Part of a small language model's weights.
Training: a variant of SOAP for these matrices, 137M tokens, 4189 steps.
Each number is 128 + 24 x the weight over its row's rms, rounded and kept within 0 to 255. Layers, rows and columns count from 0. Numbers have three digits each. The size before them is the row's rms in percent of the matrix's.

# layer 7 MLP up, 256x96, rms 0.325, rows 135-168, columns 0-95
091:130125125151174142135145172145124147145146108078147153118081104089117130116115106153083114134128156111132200114171115097109097178128110111122124126108183113110090099135137108144135115119102131165152117161110129071141160148109113127128124103152140115147093120113147155134133150145146124141
096:100110115151115114149088192130141142129122120171130133133102119127138173096155103125099154138121104125129102124199128140108127136147106112147103126129113157126156145156138130135099158114164112151119139084112077098154088141112179129116103160118107120167115114091122094117161166147145137147
095:085163138165128129121137129162105118111117173119096104112130115132111131159125116128113073123174157108145105071139157128092107139135119156164188150182121109155126106109101121126099159108128089134160128138158110123109113116144137120099114095102119125150099106163101130117138147108096099104
117:107160179075155102133136122185158143097166177122130189137100151109109147135104127110088129120126142114144129129113077114135116091094120112130139185102112138135139111125138123118161098144150108144148125130103163094131150145100132101111138112096137127156134114166151137094124148110100120140
096:099091092134124118156098138129159094174157104149102125052118190146107136121116149085095123134147128113125125181124116119158147144119107173122128143097126148125130144103136110127109132121132141110093108173153094114117119137132120145124090137114118088144136110153123108144169173091103131141
103:117078133097141114102131155128075143144102127166128167104127130096115127118131110149130155157137163139134138200125105169143120188127107094127104139127170153146099181116100143102132124121132116150101129118104097133104170149100095115106118114102122103089149131125136105112135102097130159123
083:117141111122143099149150107139141098126095148116099157123120142167126156119098135146119105102083171112126126130129121147114061157130121086128164129110105091140112194133128089150135131130122149124100094111088089116156150147101110122111171137142121174152160152115111160149142111088147129149
096:137132143166104108144148153131107160104101171136190134113104164157107130096124113116089135133139115147146107156156131124074150105133136106120127120145141134134129148103122127110071108144121174097098140181116087095152120088105177153120108131153139085156144114117123125119145171140129117128
091:103136136112138131140103160168153149091076134135121139162115166112170126109106130102166109132103145167153110179153125141106103110151129099158114126150117119104075108142143094134129122124108137158159115081149145108099134143134147129125139125156158142166163111171118128151102131129117063150
110:147150104117145121169138169134114112087143138108138148075115115070117166095119089106156134126139146138156114139145114153153126124167107117056104105134124137111117095130079136135140142136126150100098120110139117119153093112080144156148185129132135158116104114097126134115100100166134136119
091:121108125133138146114129141103147146142115116128184094128137164081075105108089131109114169134153148148115130154145097136150164112135101123114155159074138103099132099165134134142136137095111126126125119123092149123178105115125138144089147121114167163176149120149149119161132107151185106116
102:146097143134129137121098121157132093098122123115059121158181146133108105112159090119107140167127101141154130119131111151156118119133145093140144135100127154138117138150182114120078123090112136089129126111142115116163112145113126135134157106196139101150154115080100138099119125099150131086
107:117141072140124112105132156150124134121133162149152165130132151153143116152114157143144142172189134148178094140148136122183085139095134112122121127108130145163116103112135110134108100125120176139101133107157115135119088157126128127070148092137139104112131130125148160130085103141149100175
104:108099106136115169113095117114136143155145093077108163145113124163095097084145129135170146116138165100122125166151089148110141108174132114098129126141139101129096144135117112145122120147106091136092100185114152125143109119135129165106105120128121157132090129145116064132141154174118123143
099:145146115097081132123093149120136131148099132106140165094148147151151122114088142073180134113126111138162079154159161143102109116100128083135145139136129149134161098103112155104118113112132121127109113171075120126165105100152136164123129130126176119163117133109138130108111129124163097092
105:129122125135167084115131142123124145087125158098116147138140111127095101076134111141134110152150148157064123165095068130114120130138153123122127148145144139086100131104106127121128142126130089110136126059138111167146139089092102124152083098136111124108112138119094104122148099154156152107
095:139114135138170170112081110150124071096153154128129155107099069117120107083102111148110159126135144134170128114157112116132147096075118114120116145155157118103119162152123116126147110133151170105141150169135161123100088116112125119158117149142122116099153100153103160102143140119138166123
096:103152105156102153118162103131128088157148145082116160141144102124131124123130123095130124083107156122070115083077094175127135118153135151094129125098097108147117147140152125124173185135139134131109105078139116138146154112124141146121150106167147116134149103157110142143148139108150093111
088:108123136156102118163103156103130126113102151138124143142148104149121127147137139106157205122123088133177099146203114137110113089143061154116115117111122145127106156112139133141112160102107121144086103127130129121139116141100117167128099186106115139133138120122143090098149127133129104103
115:104132093121122122115140146143123101054089131126098157101154126172152107126114163111082104123163144157131136146143089108152117123103113135104156128134146111157111154135090091101128130141127104159106103153121097114135090099125166101101147165120156118106103167124143156105141148169159128154
112:094115140101133162104133135137132150094127142147181154081147133162117146131107101125132083111107142176107122135156101111102077128138101132151164110125116135150108165146132102143174107122147144082147119152116098076165120098142110105103098119179123116157118135111155128088109127133109128149
110:108117124108132109097148156121161061106116116154112175151144124131112151143142100136129159110124124131147141119113121064168160088098154090126118106174151128142122155163127158163139089128108095122135170102138133110128119125111132085081081114110133110106095130122160143110130135117144096117
115:123146121110111138135085174112141095162117092144097099147149160126169105146114112157153135096153105152097069147170129158115137114145153091089118115169135119119143129121096113131132177095132137132150123117119101126118096117150158128135161105139135150105145105104113146083109120110170081136
095:075132157142110140129110101125120120135160124165105147129123096130141121122111136128117163134127167118155131103120109116154173101120116143096119175120160118151149132104115141151165053137127151106122153219146099114136109172126157116158105093122126102125120094122136122120113168116140135111
089:106110118154076140151079151133117107154103072144120128156129085114076136145141106152148095125115125117121169111136121145110103131167130131124122121131137087160147140163152145133139095106079146079160152141117117113109153149115137099109149170108144144083134103129110173130130117157164112134
102:121083157131123136199139133115090136138120156084091115090125120129107077091144110104134141139079123113118146144136141123136090112123142167147130135075133151097141115118099144165147114170115140152102120129116115151136140137125076110120138149148130146115180114118120125149142151095169134080
084:186118123134164168120088132129155119108111140137129133122164130123116154171087167115160124118137158134126075115186135120132134126116089148129163146156146129168133088144126122117106145144126117126141101106119161085148100134189168149137113097147135112125123124183120162115137130113118107158
115:163119098148140130140124136143136064120124118149142134109151139148118146093175067144132082100129101122133119175127110126137125147147150085144126102150147138106121131133128153135096168117152182094139097161114133073157127088088153120093098121112127114089125126112158120119105120135163114133
080:119154145143169129113112141142109165131100124069067115108143148144132126094113140104133151100149117165153119156146133152066123143104120138168089130144165110144118162122133094107138154110134103124117152106183137132148109133125134080121117112137135153112087152102095134145096123133107139078
102:115124104138139150165151176132133125166123141128146145159126152088098096122161148164122134093129144114132160137126166093127085118175125129110099101127158122158130129114131132129139086152137090111133123124101074099160119142141107107132076161157123146170105114154127105136083136131104075143
079:172114142148157118144118138124111135130097107071130088089137130109101131147144134121132111136136118157142097128139144091136091086137127128156134115136083122127181114143134134129114135132131119138136086157118155128112104126160150184165161083149123132076116119173153147098114093179117123170
082:154119116146152106146127118074170130132105115088147096130127126120118119138120164104169118147111169129131078102097129135127142147163145139143113110127087110132153088164145137144133125119101132121142141131118150140118133109165112169164173132182084167105135149169109144136127101110115116191
111:128131089132107134106122123098058133144128178153141163127130151151109157156110135174169139118131130129131103147140114149189141114071105130145127114160141141123132103123116128105123075169122143114138118108129150137099114142143139109091145093146133123142130120092174180094085130120139125156
113:116097128131140123116104115109150159116160130171140144111123121114103116079192099144132109135130130133126101117135134097097121089129137184103124130133146118122132167141142110151139108108142159129141106126152103147177115150131151115120114088152131111071137095122185174072096126153108160142
# layer 7 MLP down (transposed), 256x96, rms 0.348, rows 135-168, columns 0-95
084:142178109138112135151117122125129185107126136095138070142153128145130083136149152100138103142121125138160184133098145168113126105162092103119206104147081142111126097133139153093099125157136114101142129117141149131130110114089125113132123148122145141107129108165148135107093122144113117095
099:164127127099164137102131129124127115120159140068132109085121117116128074121138127145106102110093131141151182144127113097121116108104188141162148146136135086144155090113110136122136119140099153166120120147109122129149163116156106113122162126161126127112114136171178178112132118179138148141
096:148082126054135140132116102085133146138108066147154139138107129132122113101124147120124182128080111134107162143123091100190147100109135120101126106061147144118115139130112133128154112135117145139101089096105122144141132128135124128174105118145104121118134124091174136132129128136153147136
111:122150095150129127131149155145092172132142104188134165117110155112130143138093074123120103137110098159130140155176166149126131113111082119121109134149126125094125120103085132143110115147154137135135142131158158125114147141123133157166109135166174104128089116162095129150083118167136163145
090:152145114121122147116135111131130139152090148142170084153113097123082123135142153111165112175105104170126132131121123138125104115125145159131161099145107173118125100130097150115123107132102115160170154118114139139103117077127103151145096128160106175108165157097147119125113055134107103135
108:186118116119118103135143095103145188105106096118109119156165144102137134124163114128097141084126133118164160150098122151114144128101155138144134149099127145124064099082152157121083133155148114123126127171106074149108118126132124131139108135122144172145140115137157123116153160103095145121
083:152145096136102154108134095151138157106151098128134126122146102134096114151138161124140147140168133171119145109096151108123169114159109130139104108120124175088129110116113217125150149148162098146162129155146109117159128079135125107155075156127134098139131089127134099130104127144126122109
105:128118101119158159135160122125149146181133150126154105103084131121137125143131110135177120141129096147113120094131133151132143118157118135158138165139124102125077100137109105107133127156114151138114096150105158140127079145101169102136079147183147069152156145069120142122139129127103098135
091:145108153108132138109132150123131132178168136128075125127131091154121107108125115127108146102155109114109073140103111134126131130093130110100191138154148145122115157121108176116134165105141092095104113162189120113081140150149129178148142130106119130094136138146104151108151105152096115117
122:179074152102141136099155147130135146153168096118128148141128134122158159136123112141131126113140161113112151076108136114122116176133132143111155151095120118111111143188114111145136183153125111128130111084081107150138168129125117145143123094117149107100132152088162105130104118145177160133
090:130144171124138134085089139133101113154144137105107152085105098178179104105143158129123124129119123119099172143093184121089142123090154123130106116161138100147155143101130096147125164151165105115114143151185112122136119113106109101101127124141133100130098147114100137122123180128141129146
098:144120121169159100117150138134132135106130125117142153113065135113146097122110096133159139122102121144102143128131119188167108106115122163154177109137147141136171095121149159090186135112126115095140125144117173173149106119110130160095164098129112132125151112110118121103175107139157101119
105:143134097100168164144109133116118119125158136089113110108133139123119093144128127092100106117112137161108113102096111128123123116128076102139157139131159113126094169111154145108108155129135139113095095123067152145138121131087113158136087096074135165130096128137121118108134152189087111102
091:105134135150106111137165125134110121107113100154152136116107113062183136145101106075102111128163095164120161080126136117147113122077102150137182144123111155107142093155119145116135129137151137097150148102135158134121109128096133091123133100112088128138147128092127150109112104080131146109
100:124114129144107138132150116159130182149131078167116116135076118103159129159133152200124128127138147126110141140115174118120180111149146120133112124112099095158120133114140161120136111139126159155151125096165144091086134149137122094155157106118064117125138124103114159128096151120096104126
109:142129114121093166141105118088125142132148123156092116160146075105170131122102158139139140163103121127102115087134132133103093099162148125166164130123123127153122119141102089113149110122124119162158133103135161168183147117151144179091122095163097162128123123125100094118105126150124091140
095:125107112166130093128143091141142146132085149163091119113151163085098154159163099113132106116124140127158157146075122102147130119170089118109096063133137105141105160129154134110115158148127161125100145126133151119106127139096120113117094170088121124096123153141127146142114139139116174101
084:103107150124104103128120133148099147116132133130122130095099159121085133118146162105126133104172107147180092142108162122096124119116158144196049123091154176102121101155110131139139109149099147096124147121101133109124152128134141107128126139143139104151143123155175113092134100121153146109
092:134132141101109149097118132108100094139120095152133161130122118111199100107122106130085139102112084127114173125112121152157117117133148150139216117130150136120128123102087174115142082146150108104152168124122091145135148115122165101122125096116104100118084124152124127140117121137124152134
125:134097126132146123085143103094113110119140159142129122153131160137079155115147115154109116141147166107134163134102156118115171133147110130082092123133150130101160161117155196118123138140167139106110098170145113124087069149172111121123138171105119125130106150114110109154133131092128129152
133:110109135150138149082175139138142202120167138164128108153134113143097072138136107138153072149161107117130096136145124127140124110150088168137093101126168066111171166160157155149125134101123127122124135115146088115150128122125133133155144111125122151121130128121112151147109112150121126101
124:122054138139169093122173157086155112123150113116104152140137147120134122120120139172150183118126146078145074115144091156136125153125163101142082118120101155131127158143120168120159094139099122128149113083112124123151141127118146127140131115130101158117155161128148091108148130145126146134
106:140111137177128155108134082170123158111164120128135176129144095106159171132138157093140156121094119075136096101127122127135135099133097114120120133108125181149065132168126094137137106135145105145109150128175176129088135138121103150113120125163100111128151103112137106128142145145146126130
092:120136159172104135136123135082111132156071155080107119130155143136119116136132114168172141164123145130152173110132155123098130121153069116122130100151118137115109145093130147116144121102145133128151174100132127108144111123115142100180140173115094152102124091124114163101094095130089130132
083:143128138145154113107150110098139128116117145109159086119128128161127119114119122197102185117167115127126137118105132085137121141100130146158166124118067117098089111120120108137114115156112089128117098123133133116129145086122096147164160105165128167114099138138121123112102138187135121076
099:119107132082118102155102129108128107139134165163132128124140088152122158131123140149082161091137126094137099094134118122171155157086118142089050116133128142166138149127144103101128121113147112154123128154133104115096099087092137133162080124122146118154120109160117163148105129117119115161
089:128144137123101187137105144141104149127120124101106122177142083117135146121151141173147157146119103119105172152098119127129137096140121104160078109166119126145104121096115146129126100122076145171159134117139129134164089091130096095137146108139120119138169113122142111099100164176096121113
122:136133124119148123143123080157133110133163154147089122132135131145156140135125095152131103131147136142145098109097166107129114092135096130091061117106150154130148148136142132125126165152153115134082117142124115162072112089132110119117076189113067116122103120113112153140130163150108134150
086:128101123131135149146124078104138092091114103097181073105089120108097090167087129149105156165110137105119177123093139107137119104130100092084122134118157124110145144116138148126120074087121150118119105135104146120158146118136137138154171130128149105102133117138161123155142144110133117158
098:120128102131152133111119108105079140119122141118124091148157138125119131128134123128145138165132089082148117163068155137176110149125087144111132173133181132064141178088126146121136124120103118166073099132125147129134102141139151138123120136110115176141102092090136117136148125107151115125
097:110129141118111126156123150126136148105149163182137166143105110136130141108128108132111168081099082073079121158158119134135133124122114135104065154141160126135090148097129131098134118106130123123151142126154073123114115124116139082102086166129145095130148119099086134158129158119114103121
094:124132148117118109125144138153108121117163150156147165148129105098089118129127104134104159129133077114119172142173155137173111111133085109138031155114151145116108144121116157094148129148145138123145167117149102113156151111140165101110110121131157106135114127100139087114119178131125123116
097:110166129126165163138116151131162104096149077105151128105103118156135079106116109097124158088120106139100084113102154126150136160135119105154153122154112116110125117122108117114129096159140128079126127096135097125157146112153152126123121124153098125113103113180129103126187181150138112095
099:140123136153113115065124095140145186154090110151115110131122104114099109117112129170116122178134152110106095117161132182075109142109133147120134125172155132144089110104116129119142100132153169132103161129135126144156100081185143122124128144156119146146143132107148148138131127110119171143